{"head_dim": 32, "vocab_size": 2048, "activation": "gelu", "norm_eps": 1e-05, "positions": "rope", "tie_embeddings": false, "parallel_block": false, "lr": 0.00222, "lr_head": 0.0076}
Each number is 128 + 24 x the weight over the matrix's rms, rounded and kept within 0 to 255. Layers, rows and columns count from 0.

# layer 3 attention output (transposed), 288x192, rms 0.0714, rows 159-162, columns 0-95
[[115 111 126 139 109  98 153 136 111  82 140  98 101 110 113 144 147 126 148 117 116 123 158 104 138 104 128 137 111 130 167 100 162 158 122 108 110 147 134 105 110 156 138 156 100 104 159 192 156 176 162 118 130 137 119 143 146 157 157 122 105 107  90 144 106 142 109 119 112 141 147 134 120 140 128 109 122 103 154 108 111 154 111 137  89 147 160 111  98 132 117 127 135 138 117  65]
 [136 177 138 116 135 115 134 171 133 151 125 125 159 109 151 143  54 190 158 135 106 143 126 100 132  92 111 155 110 112 127 137 135 161 138 162  94 129 152 111  91 123 137 143 131 136 135 103 140 122 134 113 173 127 132  79 163 175 138 143 126  90 156 153 154  73 103 121 149 119 119 135 117 148 134 145 117 112 143 133 133 117 137  95 115 120  79 124 142  99 104 110 147 183  65 174]
 [153 169 137 159 155 153 115 111 133 156 154  79 149 133  99 163 125 175 157 128 110 136 153 100  88  78  85 116 137 134 158 122 150 150 148 136 137  92 144  94  94 122 107 153  75 124  61 120  95 123 158 114 100  91  82 130 186 170 112 149 130 133 126 127 115 107 133 101  89 107 136 114  97 100  83 154 149 150 137 165 103 130 145 136 136 132 126 147 128  97 123 102 114 140 113 113]
 [133 166  88  61 130 131 155 122  93 131 147 131 132 126 111 119 124 154 154  80 138 165  91 139 108  94  82  83 147 175 130 114 104 144 115 170 128  96 131  88 101 113 108 118 146 131 108 121 110  94 113 143 138 145 133 107 154  92  97 130 170 128 147 115 137 136 144 152  83 114 116 132 115 164 117  96 158 136 116 140 156 109 129 156 154 107 124 154 145 117 155 136 162 139 114 170]]
# layer 3 attention query, 288x192, rms 0.0752, rows 160-191, columns 0-95
[[130 157  99 121  81 142 119 145 100 120  90 111  89  89 138 137 111 123 154 111 122 142 126 105 148 144 140  98 100 151 126  84  81 107 131 140 108 117 126 186 131 162 132 142 114 103 126 185 141 112  92 152 143 148 105  59 112 157 126 131  93 137 101 112 118  95 104 122 111 129 165 105 159 147 117  92  99 107 138 159 101 149  89 139 107  94 178 152 121 134 154 126 149 100 133 104]
 [133 168 101 112  97 155 101 147 120 122 100 101 126  80 135 147 132 138 127 111 122 169 153 145 128 132 125 114 133 117 107 120 162 120  76 154  98 116 157 154  93 102 133 167 123 122 129 129 167 138 128 137 154 140 112 121  94 136 119 125 111 134 144 103 105 112 117 100 114 138 136 106 141 147  97 125 125 133 130 131 119 134 124 148 139  99 164 141 112 112 149  88 129  87 152 113]
 [168 168  77  87  85 198 147 158 133 123  66 126  90  54 143 139 138 137 120  95 131 162 109 113 148 147 104 149 139 116 133 111 140  87  91 123 113 142 145 117 120 164 137 167 141 109  99 146 126 135 138 172 147 105 117 128 116 122 110 130 158 124  99  86 150 118  92 134 128 116 148 130 112 111 104 142 119  92 159 158 144 146  97 174 128 149 131 125 117 122 139 134 187 113 110  83]
 [172 142 114 122  98 171 171 104 171 135 113 159  79 134  89 141 117  96 115 110 116 136 112 107 146 131  84 118 148 162 128 153 124  96 142 109 170 141 131 155 106 160 126 109 137  89 137 127 105 175 162 163 177  90 116 161 128  96  98 161 142 135 134 154 130 113 112 125 119 122 141 137  93 118  75 155  71 140 124 115 168 101  91 130 159 143 158 116 113 136 121 120 136 127  74 123]
 [140 109 166 115 131  83  94 123 128 114 143 139 159 118 154  78 162 146 140 129 133 104 157 112  91 124 153 168  63 121 138 106 125 178 128 118 147 145 115 101 144 124 131 109 126 137 131 113  88 141 119 142  91 119 143 143 162 152 160 127  95 135  82 131 145 143 170 114 142 109 109 116 136  86 154 144 128 126  76 118 156 138 193 184 105 149 132 126 122 112  98 145 135 186 149  81]
 [125 127 133 103 133 156  73 146 144 130 107 150 151 104 143  96 116 136 182 125 127 147 140 138 151 121 154 150 148 118 134 145  94 174 113 131 118 131 109  38 111 124 151 159  93 104 139 118 162 122 165 136 120 136  94 109 105 161 126  66 121 114  93  94 132 126 132 180 137 114 122  98 141 156 125 127 138 113 133 134  96 121 136 165  92 133 137 104  90 103 144 129 134 158 168 143]
 [111 114 111  86 149 139 131 101  79 164 161 180 134 150 117 166 132 111 148 117 120  71 141 145 123 122 155 120 103 168 116 110 109 145  89  90 107 142 124 146  96 137 151 110 138 168 143 117 143 129 140 123 105 145 141  86 117 133 136  83 151 120 101 112 132 123 140 164 122 114 121 122 106 127 150  89 128 127 121 132 138  86 133 112 100 177 132  98 117 160 142  82 140 144 153 161]
 [184 150 141 114 127 138 141  89 143 135 134 103 106 112 110  87 166 120  94 119 162 107 144 123 155 132 143 152 153 120 107 141 158 126 133 152 134 139 129 168 138  81 109 149 116 144  90 161 112 147 154 104 132 111 120 141 122  99 119 169 140 150 121 145 122 138 105 101  60  93 139 149  77 170 130 177 146 112  99 112 168 190 147 139 163 130 144 145 172 142 128 187  84  97 112 104]
 [125 134 115 107 128 117 116 116 113 139 157 114 131 139 129 135 105 137 134  91 107 136 135 146 146 120 150  68 131 146 106 145 126 182 141 153  92 126 138 134  82 126 134 173 132  99 152 159 139 118 146  93 133 175 107 103  85 119 144 111 110 132 149  79  91 127 120 102 144 148 120  68 110 117 149 148 123 150 142 134 128 107 108  95 138 121 151 119  70 120 143 110 115 114 191  96]
 [122 116 165 113 151  96 125  97 153 145 190 141 145 151 100 102 168 133 125 121 144  85 131 142 127 102 132  96 149 105 112 112 132 171 179 141 115 118 125 123 102  94 136  92 135 106 130 117 106 150 136  97 100 136 110 135 128 124 143 124 120 144 109 115  76 184 145 116 129 134  90 119 134  96 152 149 142 155 120 107 166 131 145 114 168 130 123 115 143 137 104 109  94 159 131 120]
 [ 94 131 167 124 169 105  87 166  75 163 135 139 175  72 141 126 104 149 129 129 135 102 127 138 119 159 117 135  87 101 143  97 143 106 106 176  97 131 133 126 142 126 132 193 112 145 108 127 156  86 146 135 135 165 115 114 113 145 140 100  92 132 117 104 107 125 155 112 158 112 130 109 124 131 132 105 114  99 136  90  85 145 133 112  74 122 135 141 116 118 155 112 140 135 145 100]
 [158 167 108 126 143 202  81 203 136 114  87 137 114  52 162 114 115 113 116 130 128 122 134 143 159 158  73 156 128  91 125 122 130 100  43 140 108 153 103 116 153 125 147 179 146 122 142 143 126  81 145 149 141 156 122 126 125 159 123 119 144 141 123 138 160  92 125  94 149 105 125 112 143  88  86 106 101 121 139 156 117 112 116 172  97 103 150 140 156 124 135 107 182 137 177 137]
 [149 124 138 145 138  81 122 153 134 117 139 109 143 114 137 121 116 146 156 119 157 104 143 116 137 118 122 157 102  94 116 132 108 134 138 126 120 139 114 161 147 132 122 106  95 137 112 174 126 115  87 120 113 144 145 126 152 157 154 140 113 123 120 110 134 126 127 124 168 112 133 114 104 130 145  98 137 132 109 127  98 183 140 124 100 140 114 134 147  97 176 146 135 134 162 110]
 [121  86 160 153 155  85 159 127  85 121 154 144 180 145 108 149 116 142 137 122 152  85 107  92 126 113 169  89 143 156 116 132 119 185 167  77 154 118 171 163 121 119 121 111 113  96 153 130 143 137  89  94 153 137 103 114 114 126 110 129 162 114 129 101 156 127 128 158 140 139 147 129 106  86 108  87 177 152 122 119  86 190 132 120 109 115 146 186 111 104 183  89 120 137 110 180]
 [ 56 105  93 134 158 140  89 124 104 111 142 168 129 135 130 156 107 125 103 100  99 125  98 101 143 111 154 114 145 109 150 176 118 149 150 122 110 156 157 126 104 142 103  92 173 110 122 122  97  75 138 145  77 176 122 110 122 153 162 113 167 119 113 109 133 121 152 135 168 150 145 145 147 122  87 141 215 146 147 144 108 133 134  70 160 123  81 126  81  88 149 129 119 186 137 124]
 [155 111 134 132 153 147 103 110  93  86 109 123 196 110 132 143 126 123 143 145 163  84  98 134 108  90 122  80 132  77  78 155 141 130  92 112 142 149 104 192 120 148  90 102 155 140 147 112 105 139 126 115 109 123 127 139  82 162 111  48 152 122 148 153 118 126 135 108 123 144 150 160  91 117 129 127 143 164 167  85 106 132  83 133 170 105 195  97 150 137 164  91 157 153 136 151]
 [154 117 133 143 114 108 141 102 121 121 139 171 120 150 119 137 127 121 167 126 120 128 161 136 111 128 150  95 146 179 135 149 147 139 146 155 137 126 128 141 129  88 163 146 123 160 131 191 116 142 141 101  99 121 119 146 115 134 131 137 180  94 148 140 164 135 159 111 115 145 165 170 144 136 117 145 174 125 102 123  95 153 122 139 123 100 139 142 173 187 124 106 140 103 116 113]
 [127  98  83  74  96 160 155 154 137  55 113 100 118 124 132 127 162 100  94 121 132 127  91 101  92 142 125  89 148 117 180 154 160 125 121 134 127 130 123 144 118  90  99  95 157 105 110  76 130 133 140 125 110  84 128 134 141 136 117  95 122 124 127 117 145 138 108  91 140 137 104 138 122 125 118 129 143 108 121 123 112 126 154 132 140 166 142 160 132  97 176 132 143 172 109 165]
 [117 133 141 150 152 134  96 134 136 136 136 113  69 140 121 135 147 190 118 146 133 101 122 135 154 121 157 139 151 147  86 146  91 151 123 114 137 162 125 146 124 119  96 112 138 142 129 103 145 158 126 101 116 144  91 121 119 153 178 135 159 114 119 152 153 110 119 116 123 146 145 109 152 116 154 105 108 112 130 118 133 123 132 174 132  99 117 144 143 131 190 149 119 171 157 146]
 [111 141 165 141 158 122 112 120 140 184 151 112 173 126 147 132 142 183 173 143 117 116 174 147 120  84 109 116 124 112 108 119  91  94 125 126 125 158 149 136 124 143 133 150  88 112 136 155 144 137 148 104 131 142 117 125 108 124 201  80 154 133 131 148 139 126 152 121 118 132 156  95 102 123 118 141 153 134 136 128 156  93 122 117 121 104 105  84 171 133 116 114 109 129 155 158]
 [140 121 104 123 153 123 173 135 126 151 115 141 132 132 128 143 134 125 125 153 108 113 102 174 133 153 127 131 113 170 147 158 119 108 104 135 147 140 151 147  89 171 156 167 144 129 122 148 131 108 144 120 108 158 164 134 112 128 128 119 154 177 160 130 108 119 104 131 199 125 107 147 106 143 148 169 149 128 142 139  89 140 139 143 135 157 140 125 121 128 157 158 137  82 171 121]
 [168 163 122 111 162 108 168 132  88 156 165  98 135 145  83 127 130 166 131 110 130 151 118 104 132 154 127  91 115 150 130 120 167 163 139 114 122 115 110  98 113 177  96 139 124 126  96  79 125 128 115 116 108  96 124 116 157 172  71 149 129 127 158 126 129 119  97 201 161 102 145 106  85 103 120 112 109 113 135 142 148 109 104 140 120 166 152  90  94 144 126 125 105  98 117 132]
 [120 145 144 107 118 126  85 135 112 134 109  99 135 104 135 115 134 116  81 134 124 147 153 104  90 128 143 109 115 114 115 129 174 146 142 145 112 137 109 104 114 159 104 115 134  68 101 100  71 129 117 152 139 134 121 127 133  89 130 129 113  77  95 117 181 127 106 160  93 128 124  88  93 118  98 140 120 108 115 116 151 140 162 121 109 128 114  95 147  93  97 115 115 163 148 127]
 [124 138 164 146 135 125 129 109 149 118 172 108 147 118 157 137 146 138 182 111 116 124 131 141 140 131 123 136 101 118  60  91 137 146 123 139  73 132  96 200 115 122 120  67 139 130 123 132  85 151 145 100 154 111 138 115 121 131 122 114 128 106 146  69  97 108 114 136 150 142 178 141 150 106 158 123 134 122 146  70 156  98 136 144 127 131 117  95 174 121 116 119  94 127 110 104]
 [129 151 148 107 153 133 146 138 155 126 108 139 134 152 108 142 103 139 135 143 139 127 106 135 135  92 151 148 157 193 119 108 126 133 142 181 149 104 150 160 119 146 190 118 115 132 117 120 126 136 148  68 103 103 137 127 174 114 133 122 122 149 127 102 166 140 103 104 142 151 106 110 114 176 123 121 108 106 114 111 106 164 152 130 152 109  81 125 129 161 111 149 115 106 105  97]
 [171 133 127  83 123 149 123 149 117 116 123 153 190 108 159 116  60 115 115 126 154 120 106 163 146 128 155 153 127 100 136  94 110 147 113 134 112 144 103  72  93 133 114 162 154 136 115 100 123 111 133 151 131 153 138  99 170 115 116 122 110 101 139 120  96 165 132 125 131 133 121 136 137 106 143 144 128 125 134 138 120 103 154 155 140 196 139 113  75 114  85 104 114 134 111 128]
 [168 144 118  98  78 139 131 177 182 118 119 135  98 127 137 110 137 128 118 155 150 134 142  97  92 120  81 126 115 144 156 114 121 141 124 110 152 127 130 118 125 166 149  93 119  95 152 125 100 136 123 126 128 104 136 106 131 162 145 175  99 113 102 154 128 129  99 144 107 112 138 147 122 118 140 144 121 137 117 126 107 190 123 124 158 149 146 122 143 105 135 173 126 145 147 115]
 [134 109 133  95 126 147 112  99 152 135 113  95 139 127 165 118 118 147 136  90 104 109 100 117 157  90 135 108 152  93 104 127 127 145 165 151 160 155 124  82  95 117  89 129 134 169 124 124 117 123 139 133  99 148 123 104 158 130 109 108 134 140  79 135 139 130 109 114 122  89 117 123 137 131 114 124 136 171  93 132 174 125 132 120 111 171 112 118 111 144 119 128  97 144 142 146]
 [141 127 115 161 114 114 173 126 106  99 179 114 129 170 107 177 148 106  74 121 163  91 164 129 117 172 173 108 152 128 147 169 199  95 150 134 124 113 160 140 131 110 158 114 113 206 105 127 111 170 124  86 147 124 104 172 129 111  82 108 157 120 139 104 109 145 111  74  88 135 121 144  82 151 146 120 137 106 118 134 109 161 107 113 133 114  80 149 114 149 156 147  83 146 108 102]
 [118 109 117 153 128 125 161 154 137 117  90 127 153 124 136 147  88 113  93 131 119 151 121 145 118  74 114 106  89 160 106 137 147 134 126  79 167 121 148 137  93 100 122 106 123 107 137 118 117 169 110 149 144  83 161 162 139 171 111 106 123 185 129 136 103 138 148 129 149 119 166  84 136 126  81  98 140 163  93 135 148  78 105 137 150 129 125 114 160 106 136 127 162 158  91 168]
 [ 79 110 121 126 132 132  96  92  99 123 123 156 112 131 102 159  94 111 122 123 124 118 152 154 143 128 167 119 128 144 131 157 175 115 150 142 125 139 189 180 107 118 186  93 126 130  91 122 159 183 156 179 140 143 101 132 139 128 121  93 152 148 130 149 121  98 157  99 161 151 131 127 118 131 169 151 115 144  98 131 127 167 146 135 162 143 155 126  95  90 149  84 159 152  94 161]
 [150 154 132 106 122 127  93  41 175 128 137 158 132 126 173 124  88 148 131 160 133 161  98  86 151  99 156  86 106  84 132  98 135 126 145 145 118 113 102 130  92 119 137 129 169 130 138  99 133 138 160 159  98  97 145 122 151 146 152 159 125 143 112 129  88 133 135  89  74 111 118 108  99 157 124 149 115 123 132 153 104 122 166 104 124 100 112 125  59 125 121  88 126 125 133  87]]
# layer 3 attention key, 288x192, rms 0.0751, rows 160-191, columns 0-95
[[133 155 133 161 122 145 108 148 139 141 111 117 153 119 131 147 125  99 149 138 102  89 125 128 126 144 115 104 154 147 129 136 114 122 152 124 112 175  88 117 132 116 157 134  76 118 164 115 153 109 117 157 145 150 153 132 121 170 129 134 160 143 135 143 128 118 126 144 126 144 160 100 125 140 128 137 162 114 144 112 131 124 145 113  76  91 159 111 119 108 129 126 137 130 185 123]
 [103 176 123 122 110 154  93 107  53 148 122 101 123  78 127 169 156 110 137 125 135  98 120 116 110  85 122 104 123 129 168  98  97 109 110 135 130 137  93 118  81 141 130 133 143 131 124 131 147 126 119 147 149 129 181 156 159  96 156  98 135 154 140 122 140 129 129 122 123 115 170 133 111  90 148 161 139 170 135 142 154 158  91  88 151 142 140 113 164 142 132 126 108 163 130 122]
 [ 96 184 116 104 125 166  91 104  90 159 107 133 140  81 149 169 120 127 130 130 143 119 129 158  98  79 106  81 149 136 103 109 138 104 123 132 100 118  83 120  80 147 136  80  89  98 165 144 138 114  94 125 166 131 128 125 132 128 140  99 139 116 145 131 117 118 130 140 124 110 175 119 119  89 152 146 112 153 134 116 116 130  81  87 121 144 149  98 152 105  96  97 114 139 115 132]
 [ 90 158 157 137 154 127 156  92  93 145 139 130 127 108 122 141 119 110 114 130  98  99 149 190 112 134 116 140 155 156  67 125 121 138 145 104 114 102 107  96 134 163 140 158  85 104 135 135 159 108 120 111 136 159  99 130 136 101 118 147 138 149 143 129 115 144 105 123 131 141 147 125 109 112 127 120 108 135 128  98 100 157  94 137 132 144 126  88 154 121 127 124  92 134 118  96]
 [141  90  85 166 116 103 123 156 183  90 143 114 104 180  95  88 140 147 119 152 117 123  91 115 128 129 185 147 122 108 131 127 116 159 145 116 129 141 149 128 129 104 101 119 132 122 111 112 135 147 164 148 131 128 131 128 124 133 132 138 122 129  87 134 126 132 156 115 138 134  75 166 169 167 160 125 179  84 140 154 125 134 188 143 137 128 127 116  79 123 159 139 167 122 123 105]
 [120 132 118  94  91 137  80 121 126 123 108 112 158 102 175  97 137 131 136 127 150 109 122 122 118 131  87 118 102  97 159 138  77 100 119 132 133 128 124 133 107 139 129  82 121 112 127 152 113  96 124 119 107  84 177 158 142 175 164 134 136 186 151 145 132  94 153 101 152 106 161 121 150 118 142 170 130 159 123 161 176 103  97 130 154 166 101 141 180 134 155 112 121 163 146 101]
 [157 122 131 130 149 151 120 137 107  98 156 135 151 117 130 149  89  95 132 126 147 125 143 179 116 123  77  93  90 117 143 130  80  93 169 111 146 159 125 123 141 140 100 119  85 119 118 152 125 149 123  78 109 108 200 137 108 121 138 119 179 182 102 129 103 144 110 131 138 124 158 121  83 120 148  86 129 134 128 135 164 115 153 153 130 151 126 171 157 144 142 138 133 140 131 104]
 [135 128 155 124 130 163 154 144 151 139 128 108 140 150 141 159 168 104 108 138 141 161 158 101 158 111 130 165 158 125 123 150 134 124 104 152  87 152 106 121 130 137 145 172  92 145 107 125 123 139 180 114 152 112 122 168 190 123 117 136 111 141 146 112 114 107 111 114  74 142 123 152 105  95 126 150 128 162  73 105 151 127 141 140 152 122 122 111 150 113 129 102  94  90  95 100]
 [133 152 146 132  82 174 135 104  89 159  93 126  81  94 147 154  95 119 100 136 136 138 108 131 123  96 126 142 161 133 159 138 108 128 122 133 131 139 147 131  90 135 134 125  98 127 142 129 137 145  94 153 147 159 148 123 171 121 167 118 125 114 135 129 164 175 132 144 101 101 143 134 110 135 199 129 142  85 155 134 159 124 127 118  94 132 158 128 146 149 145 101 148 120 102 136]
 [128 113 121 132 150 113 146 107 156 117 152 138 127 147  99  99 115 137 129 160 139  98 135 145 135 134 112 129  88 126 146 167 133 132 116 109 143 127 141 103 141 123 115 108 144 172 109 140 117 174 141 107 104 117 152 160 144 145 139 115 129 133 114 107 138 103 147 144  89  88 128 115 131 183 121 126  79 147 122 114 111 112 115 119 165 145 135 113 141 132 127 131 112 132  95 120]
 [124 100 100 106  99 132 122 137  96 134 126 136  89 113 112 129 138 122 144 115 123 155 120 124 113 142 109 106 121 103 116 163  97 106 147 162 147  97 145 133 108 118 131 109 153 117 119  99 129 166 104 131 163 118 131  93 151 119 104  90 129 134 107 164 142 138 129 133 172 122 128 127 130 120 119 107 153 148 117 147 154 132 159 134 165 166 126 116  91 127 116 126 137 164 141 118]
 [131 134  89 142  81 179 128 153 120 138 139 123 136 128 143 180 115 134 100 120 140 148 114  88 127 100 110  89 100 129 143 131 142 152 134 161  87 166 154 116  81 153 147 101 134 116  85 149 159 110 137 141 180 132 111 101 165 102 143 115 134 115 116 117 130 152 137 138 145 127 145 153 119 119 142 124 172 119 111 161 140 118 125  94 155  98 128  88  97 132 158 132 108 131 129 120]
 [146 129 110 109  98 113 119 161 147 149  86 115  97 150 139 114 132 139 155 114 122 153 112  73 137 119 145 138 135 115 164 128 150 112 102 129 123 122 146 139 112 105 125 111 121 128 119 128 111 140 132 156 121 120 118 122 151 107 144 135 121 119 120 133 108 115 149 127 111 132  97 160 129 133 138 139 167 120 100 148 130 159 148 122 130 118 132 128 125 135 145 155 153 113 155 132]
 [177 119 121 157 121  98 127 110 141  89 103 148 197 123 112  97 110 160 140 105 150 124 127 127  79 131 127 133 139 136 135  91 140 110 135  92 142  98  96  84 125 131 134 162 121 122 118 108 110 135  74 112 131 133 141  71 159 101 114 116 139 103 108 103  91 134 136 101 150  98 117  14 136 129 105 119 125 149 136 116  82 121 166 182 126 132 119 142 110 111 183 144 119 106 139 156]
 [ 92 131  96 147 156 133 104 122 127 112 168 107 139 136 147 129  95 131 113  84  98 179  95  75 160 127 117 163  94 108 160 146 114  68 154 130 162  96 145 157 110 118 112 110 151 115 100 144 101 122 108  96 143 148 100 144 133 165 142  89 172  62  81 174 118 118 144 118 185 151 118 113 167 123 146 136 123 165 117 127 137 125  96 143 122 134  79 113 122 119  83 115 102 122 120 143]
 [119 112 123 154 121 127 138 151  66 159 172 114 178 125 133 140 109 115 111 123 113  87 149 100 138 102  72 113 138 121 117 127 169 128  99 105 159 128 159 162 117 113 112 126 142 127  99 136 118 140 111 163  94 119 132  99 153 101 149 108 106  98 110 132  66 128 119 158 123 170 152 150 145 132 128 112 138 190 113 146 115 123 124 167 121 114  91 151 161 114 146 108 119 105 138 172]
 [130 121 147 116 132 152 138 119 115  93 107 166 151 109 122 111 165 130 148 138 133  55 141 136 130 100 134 133 166 129 113 116 131 151 128 122 107 138 141 140 135 142 115 132  94 112 144 145 147 136 101 112  86  90 168 130 130 173 147 118 159 134 142 120 147 140 162 143 157 123 118 105 167 123 117  94 111 147 143 125 111 115 103 160 147 105 125 143 153 143 135 144 123 127 151  81]
 [108 141  77 140 118 144  92 136 107 140 156  87 154 133 108 110 115 147  54 129 124 141 115 140 103 147 125 121  75 151 138 109 152 139 116 172  99 117  86 124  59 119 103 147 111 146 146  83 129 136 106 157 136 123  85 116 191 159 112  96 140  45 136 144 147 129 161 140 125 144 107 129 119 102 154 128 149 167  92 135 157 120 111 159 156 145 103 125 119  86 102 108 135 111 145 144]
 [133 146 126 130 153 120 123 118 156  87 117  82 155 175 148 136  75 197 123 127 123 158 131 142 143 175 138 125  91 107 107  98 116  93 148 128 150 149 107 149 125 134 133 104 154 117  70 155  79 162 157 131 120 146 106 142 149 124 173  86 133  98 147 142 157 135 107 132 109 126 121 136 135 147 139 133  75 137 118 122 144 147  99 105 100 147 124 132 190 126 114 165 124 118 113 164]
 [ 98  93 157  97 129 117 146 113 150 107 123 112 140 181 120 180 105 131 175 137 122 139 147 126 154 107 147  56 133 155 110 139 139 187 117 122 170 161 174 117 138  89 163 170 127 108 136 166 106 142 109  85 110  85 110 135  68 122 145 106 139 195 125 130 104 112 124  92 147 165 128 142 111 176 162 123 151 133 111 125 144 136 158 125 156 122  67 155  99  99 162 132  92  68 163 138]
 [175 123 130  65 137 151 156 107 121 138 123 124 105 128  89 123 172 108 104 127 132 103 140 117 183 119 100 118 120 150 147 130 116 110 136 102 149 170 138 106 109 125 128 102 111 136 169 111  97  77 107 104 148 155 137 142 126 142  99 125 130 162 131 173  97 156 117 117 113 135 104 153 116 136 143 101 177 114 166 168 114 137 115 140 115 147 178 176  98 105 145 102 112  98 117 136]
 [119 131  78 100 108 107 144 178 143 118  85 145 101 129  98  83 113 106 149 124 157 138 117 120  98 121 113 118 130 108 140 140 101  79 113 191 121 137 163 120  85 148 115  91 124 151 153  61 129 122 140 151 143 140 153 123 140 129 102 106  99 119 123 103 142 115 143 178 143 114 135 106 114  67  85 128  96 150 190 123 138 137 132 143 132 138 166 119 115 139 159 121 146 110 116 137]
 [123 120  91 102 115 135 124 143 165 114 129 117 103 130 140 141 107 100 110 122 135 172 129  93 105 109 139 126  94 141  87 113 161 132 165 152 109 126 156 162 109 119 102 143 158 107 104 163 122  93 140 137 116  69 118 116 129 131 113 127 133 116 133 101 110 127 112 118 134 106 126 165  63  91 118 148 157 115 128 134 154 158 139 121 166 152  61 118  95 131 128 120 113 100 143 130]
 [124  87 138 170 119  99 103 171 128 120 146 129 134 128 127 152 109 121 153 159 111 112 114 164 120 118  79 132 199 111  71 151 187 133 126  92 121  55 153 151 162 145 147 115 116 141 145 113 124 141 143 111 108 170 120 164 136  94 159 108 128 140  78 111 110 107  77 166 124 140 105 144 123 131 159 107 136 137 142  90  72 119 175 130 141  70 110 135 133 168 202 140 127 122 148 130]
 [147 138 154 124 115 124 135  91 166  89 125 122 139 134 104 129 120  78 112 151 151 140 154 133 151  87 168 167 120 172  91 113  99 123 141 121 136 110 132 139 107 145 138 174  84 149 162 106 137 123 108 109 139 122 149 163 140 119  91 111 124 140 105 159 123 128  94 103 107  88 193 101 104 120 131 123 113  77 143  81 143 113 124 193 112 142  95 134 121 129 146 109 151  79  89 194]
 [132 132  87 108 109 104 132  94 145 148  93 120 156  95 194 141 106  85 124 162 105 141 159 140 149 137 147 179 158 122 182 118 150 138  92 151 125 128 124 109 160 109 111 125  93 132 167  87 142  41 118 118 103  70 122  58 148 154 153 122  94 111 108 135 107 132 137 146 178 130 133 194 133 121 153 127  86 121 144 151 112  94 179 134 168 111 151  78 106  85 121 102 106 117 109 121]
 [141 116  96 127  90 115 123 179 128 150 144 109 132 126 145 132 107 122 130 125 108 148  96  70 130 111 135 109 158 144 144 157 130 137 151 152 116  91  72 118  85 181 161 107 130 147 123  97 128 131 107 144 112 138 108 105 182 146 142 141 122 167 181 210 108 143 132 165  94 110 141 126  85 152 133 105 162  97 134 132  90 161 135 143 134 119 142  81 157 136 135 150 144 141 138 145]
 [135  94  74 123 130 151 163 140 160 143 119 145 104 158 178 140  85  57 135 143 147 127 115 132 189 140 179 133 144 158 156 168 132 127 131 141 129 141 154  90  82 128 125  99 119 144 158 171 158 143 127 106 102 106  90 146 203 148 127 164 179  89 134  50 126  96  96 122 139 141 104 130 122 179 140 139 140 141 154 114 140 134 127 147 128 153  81 143 177  61 180  91 121  80  91 146]
 [ 95 133 172 137 170 157 153  92 112 109 157 135 135 137  85 111 133 139  65 107 151 104 146 153 115 179 124 137 140 118 129 125 140 136 173 128 117 129  96 109 173 115 104 187 109 140 107 111 162 146 152 113 129 135 151 123 140 150  71 122 106 136 143 132 119 152 113 139  99 136 121 135  87  83 109 102 111 149 114 115 144 121 120 159 104 133 149 111 105 128 119  73 135 174 111  83]
 [ 96 151 126 130  87 110 172 156 139 146 106 101 133 142 129 169  85 139 126 115 123 138  85 132 148 117 153 139 105 163 107 158 186 157 143 132 166 103 120 133 104 100 112 155 155 146  99 148 153 131 139 161 139 114 143 176 132  90 120 141 131 167 153 105 115 107 138 127 113  94 137 126 140 185 114 119 158 131 150 137 124 134 126 133 108 106 122  77 143 111 174 178 139 118 148 107]
 [117 100 159 128 160 171 106  77 113 105 123 112 134 107 144 159 127 121 104 141 142  99  93 139 132 142 143 152  88  97  91 158 135 117 128 115 150 154 174 138 100 137 105 105 139 115 124 134 114 135 157  83  89 161 127 168  98 161  60 141 132 139  98 159 121 127 169  82 105 101 122 132 136 175 152 116 157 150 133 129 148  93 154 138 175 144  90  90 115 104 149 107 105 137 126 125]
 [107 109 107 144 127 117 145 107 165 135 152 135  82 109 172 137 162 102 102 185 157 156 125  68 134 138 156 110 168  96 122 141 152  81 165 153 134 116 147 193  97 111 128 124 179  90 148 110 156 145  95 126 136 125 114 123 136  87 134 140 132 110 112  99 111 143  93 150  96 136 127 129 114 172 189 148 133 106 148 141 110 132 133 167 126 104  86 106  96  77 134 153 103 142 109  77]]
# layer 3 attention value, 288x192, rms 0.0694, rows 160-163, columns 0-95
[[110 116 129 147 120 125 169 119 141 157 157 137 128 125 132 130 122  83 156 156 114 167 141 149 143 115 153 158 131 114 111 107 118 125 124 155 110  90 143 155 111 136 103  98 117 134 101 141 144 109 166 135 132 135  83  89 103 157 159 151 136 184 119  70  88 195 141  86  77 110 121 163 163 139 135  94 139 161 132 122  98 164 108 136 137 169 154 137 126 133 136 173 106  87  94 102]
 [ 88 128 112 130 115 128 105 132 135 155 121 155 134 123 137 136 153 140 179 134 135 146 169 153 150 167 133 156 162  96  98 128 146 124 130 114 108 204 118 126 117 124 160 102 106 151 121 159 133  91 165 121 115 124 105  86 121 176 127  69 138  75 112 125 126 125 177 143 138  94 126  95 157  96 140 125 138  87 142 102 141 102 138 123  86 139 164 146 170 171 124 127 165  98 118 140]
 [ 96 127 121 141 131 159 107 136 152 128 125 146 116 137 151 126 151 160 148 113 115 140 157 139 133  99 149 143 103 138  82 132 134 123 138 101 136 112  99  89 111 122 158 149 184 167 123 180 141 133 108 155 140 152 108 120  97 156 141 121 116 164 118 116 142 150 128 150 166  92 119 152 170 122 123 134 135 126 133 152 126 119 138 137 105 146 104 105 155 117 142 143 124 130 181  98]
 [132 123 133 141 144  94 151 147 101  99  91 109 118 118  97 145 109 127 136 164 107 144 111 136 133 114 130 158 161 162 127 140 145 138 125 163  71  86 113 115 126 127 122 142 168  92 138 179 117  86 141  89 158 182  71 115 114  89 111  99 152 167 116  93 155 156 161 141 109 126 119 133 109 108 141 119 130  69 123 139 101 172 123 123 109 146 164 132 169 119 128 131 130 120 154 170]]